Part of a small language model's weights.
Size: 11 layers, vocabulary 32768.
Architecture: rotary positions, tied embeddings.
Each number is 128 + 24 x the weight over its row's rms, rounded and kept within 0 to 255. Layers, rows and columns count from 0. The size above them is the row's rms in percent of the matrix's.

# layer 8 MLP up, 4800x896, rms 0.0299, rows 32-34, columns 0-223
size [ 97 103  91]
[[127 160 145  88 140 147 118 144 108 159 132 105 167 130 145 184 173 114 137 144 108 119 128 140 171 130  76 107 101 120 155 169 166 134 173 110 111 108 136 134 163 162 141 136 191 112 102 144 120 147 153 114 114 125 112 102 117  77 128 130 131 156 138 124  93 111 129 159 167 109 174 115 146 156  97  91 121 143 113 143 105 111 147 114 134 133 138 131  88 118 109 100 125 146 106  97 101 137 125 120 109 100 131 196 108 134 161  92 143 112 163 120 136 123 112 127 131 139  91 130 114 138 144 131 166 115 155 141  69 154 178 160 196 150 150 103 109 119 139 109 122 168 141 120 139 109 111 115 126 127 107 154 167 135 146 114 126 117 129 165 122 133 125 119 128 105 115 120 107 162 115 127 146 113 196 122 104  84 143 114 137 113 120 116 120 119  77 114 115 110 193 133 151 142 109 154 161 166 149 120 116 106 153  98  94 117  97 162 119 151 178 131 110  94 127 176 119 131 171 115 143 163 109 102]
 [117 135 164 158 171 123 151  86 138 116 131 111  99 131 112 158  99 117 155 145 144 116 159 153 124 125  91 115 155 106 113 122 183 102 154 134 144 128 114 130 120 141 125 105 157 139 172 141  83 128 130 126 120 159 116 152 104 190 115 127 143 118 140 115 147 141  87 173 149  94 153 128  91 162 159 150 137 110 125  95 133 114 135 142 139 156 157 127 132 130  97 104  98 152 187 129 103 136 129 113 112 136  90  96 115 154 154 135 141  93 135 109 124 154 101 121 118 119  90 160 159 153 164 152  91 136 121 105  93 136 118 154 118 114 128 141 102 113 100 146 145 135 115  83 157 111 116 146 149  97 141 124 122 134 126  50 120 107 118 155 141 143 151 126 155  81 133 161 129 157 169 137 114 142 156  92 158 132 118 131 145 151 147 175 137 130 124 105 137 117 136 108 147 125 119 161 146 136 131 129  92 165 114 101 118 173 121 130 129 119 151 101  98 154 135 130 134 129 104 135 136 131 153 114]
 [136 137  95 137 101 134 150 145 132 152 146 164 152 172 147 120 113 139 132 132 160 123  86 119 104 142 118 100 129 116 100 108 130 129 149 124 175 139 172 185 155  87 126  97 134 110  90 123  85 146 136 162  62 153 148 145 123 132 109 115 129 112 131 134 123 130 106  92 102 131 118 161 153 141  93 119 128 132 145 153 152 134  61 122 136 103 113  80 121 106 101 155 136 126 135 113 156 170 144 123 142 137 108 170 127 138 139 145 116 106 109 148 186 141 147 107 103 120 137  64 127 155 131 129 131  95 115 121 108 150 119 155 106 132 156 115 129 118 120 133  78 112 113 167 123 127 154 146 146 118 110  73 157 124  99  85 124 106 131 123 151 113 118 133 129 179 148 121 153 104 116 179 150 123 103  95 172 126 131 144 118 127 132 103 133 118  96 149 120 137  45 128 118 145 141 126 131 119 196 108 108 132 121  86 115 140 174 107 154 135 140  78 114 103 119 125 140 139 152 117 132  90 147 113]]
# layer 8 MLP down (transposed), 4800x896, rms 0.0299, rows 32-34, columns 0-223
size [ 98 102  91]
[[145 117 136  89  85 138 127 151 140 120 170 143 111 179 142 139 127 149  90 124 147  76 160 150 136 129 136 137 124 105 134 100 116 138 112 131 131 148 121 112 126 100 143 111 155 157 155 130  96 111 146 154  82 167 132 123 136 114 116  99  90 158 120 151  89  88 149 158 134 124 129  80 136 140 159 145 155 129 103 137 143 133  86 138 141 107 133 123 143 128 116 144  71  79  82  92 115 134 121 116 112  99 118 122 140 118 120 127 116 104 109 141 138 101  85 134  95 177 149 128 143 163 138 144 173 131 126 116 136 181 165 120 178  80 104 130  98 115  87 110 111 143 133 189 118 155  59 102 172 141 146 129 135 120 121 115  82 133 123 173 166 181 116  91 141 145 135 114  99 140 141 150 108 109 119 114 128 144 125 138 135 145 145 153 133 108 115  93 151 139 114 165 105  96 162 107 138 134 137 117 101 157 135 145  99  76 111 150 113 136 162 146 104 122 165 138 133 114  80 149  89 134 155 112]
 [145 110 141 113 105 140 145 148 177 123 136 152 185 124 144 159 111 125 112 129  96 154  91 141 118 125  98  88 138 123 112 125 118  95  92  90 129 107 142 134 116 101 122 103 172  94 163 147 109 118 145  93 112 144 174 120 128 155  58 115 195  75 119 135 155  83 131 123 100 153 131 135 131  86 153 135 128 111 130 136 117 143  82 143  97 124 136 104 131 140 102 118 128 110 129 103 101 108 100 165 140  88 134 114 124 126  91 135 176 126 136 126 126 109 121 142 125 131 107 119 124 116  94 146 128 132 127 176 132 147 115 115 113 183 117  96 129 114 152 141 104 143 117 150  95 137 113 103 159 168 139 111  78 141 128 164 153 158 126 115  74 135 133 119 100 131 152 113 117  84 169 127 155 121 163 120 144 112 141 141  82 169 107 147 147 137 133 140 185 115 139 131 153 123 119  92 128 145 173 139 117 127 106  86 173 146 108 145 105 170 111 106 133 122 103 133 140 141 160 111 129 123 113 135]
 [ 38 129 113 104 176 110 184  93 180 120 144  70 105 153  98 161 137 106 140 117 119 112 150 128 149 115 148 154  96 114 129 147 135  97 128 124 131 143 119 124  86 104 132 113 119 148 150 113 185 124 110  93 124 152  83 133 121 130 155 138 120 127 127 104 162 108 183 155 138 117 111 133 109 137 106 152 138 127 109 108 110  99 141 160 125 159 102 180 161 131 111 123 120 135 137 128  89  76 117  83 109 125 138 100 122 133 104 166 140 143 144 123  74 161 133 133 161 169 119 153 138 110 139 136 111 149 154 195 129 110 111 130 137 151 112 121 173 122 152 108 148  97 122  99  82 144  98 130 119 137 103 146 125 123 119 154 173 115  90  81 140 139 166  98 117 113 128 141 129 150 110 112 105 193 115 103  81 116 129 126  90 147 136 177 132 112 136 106 124  86 177 154 115 136  93  78 112 148 121 108 166 134 113 147 143 147 101 156 112 128 132 132 124 132 156 155 134 143 123 149 129 155 136 105]]
# layer 8 MLP gate, 4800x896, rms 0.0299, rows 33-34, columns 0-223
size [103  93]
[[129 202  99 165 137 120 131 133 140 160 138  72 132 137 109  94  86 138 114 135  92 105 175  99 142 146 100 151 105 105 126 134 121 137 137  89  82 141 140 152  88 174 120 128 113 126 130 137  98 138 144 132 149 146 166  86 148 108  91 115 149 155 146 135 151 134  97 160 129 157  96 141 128 127 101 163 172  84 119 120 113 127 115 138  98 143  96 103 123 174  93  97 139 128 141  76 142 139 153 133  87 167  75  85 152 128 101 142 130  90 152 146 135  89 163 118 149  75 149 137 166 133 141 103 153 114 117  77 126 144  73 161 171 101 170 115 110 143 153 127 129  95 119 155 160 127 150 129 117 109 127 137 113 150 166  90 112 137 151 157 117 163 132 121 149 116 124 120 132 144 169 127 145 123 140 120 116 124 166  88 131 127 136 141 134 154 120 172 130 141  64 162 152 130 130 143 120 136 109 136 135 126  92 132 146 143 147 128 148 171 129 110 116 120 113 127 118 135 108 122 130 132  80  90]
 [151 177 123 157 122 144 127 116  98 117 137 169 136 109 113  96 143 121 110 108 142 129 110  90 111 131 138  95 125 128 153  97 101 179 116 133 141 159 139  93 131 133 107 147 116  89  97 172 129  96  78 147 157 149 146  97 154 120 131  94 135 111 121 103 154  93 122 150 155 117 125 183 140 154 149  90  93  98 131 157 114 147 105 140 105 139 160 106  88 124  99 130 157 136 133 128 143 121 152 129 157 131 129 115 136 122 126 129 126 106 131 175 105 141 140 124 104 109 126 108 149 103 140 106 114 133 138 171 162 116 117 107 144 124 105  97 144 145 114 172 133 141 142 125 125 134 124 143 180 141 151 107  93 152 143 141 105 121 166 168 128 136 137 142 140 124 107 127  99 149 170 142 116 115 117  88 113 124 136 116 200 119 139  93 125 131 123 100 127  68 120 111 132 184  84 146 155 107 140 137 156 104  99 122 110 105  93 101 137 150 142 143 148 118 105 106 132 128 101  94 117 173 116 125]]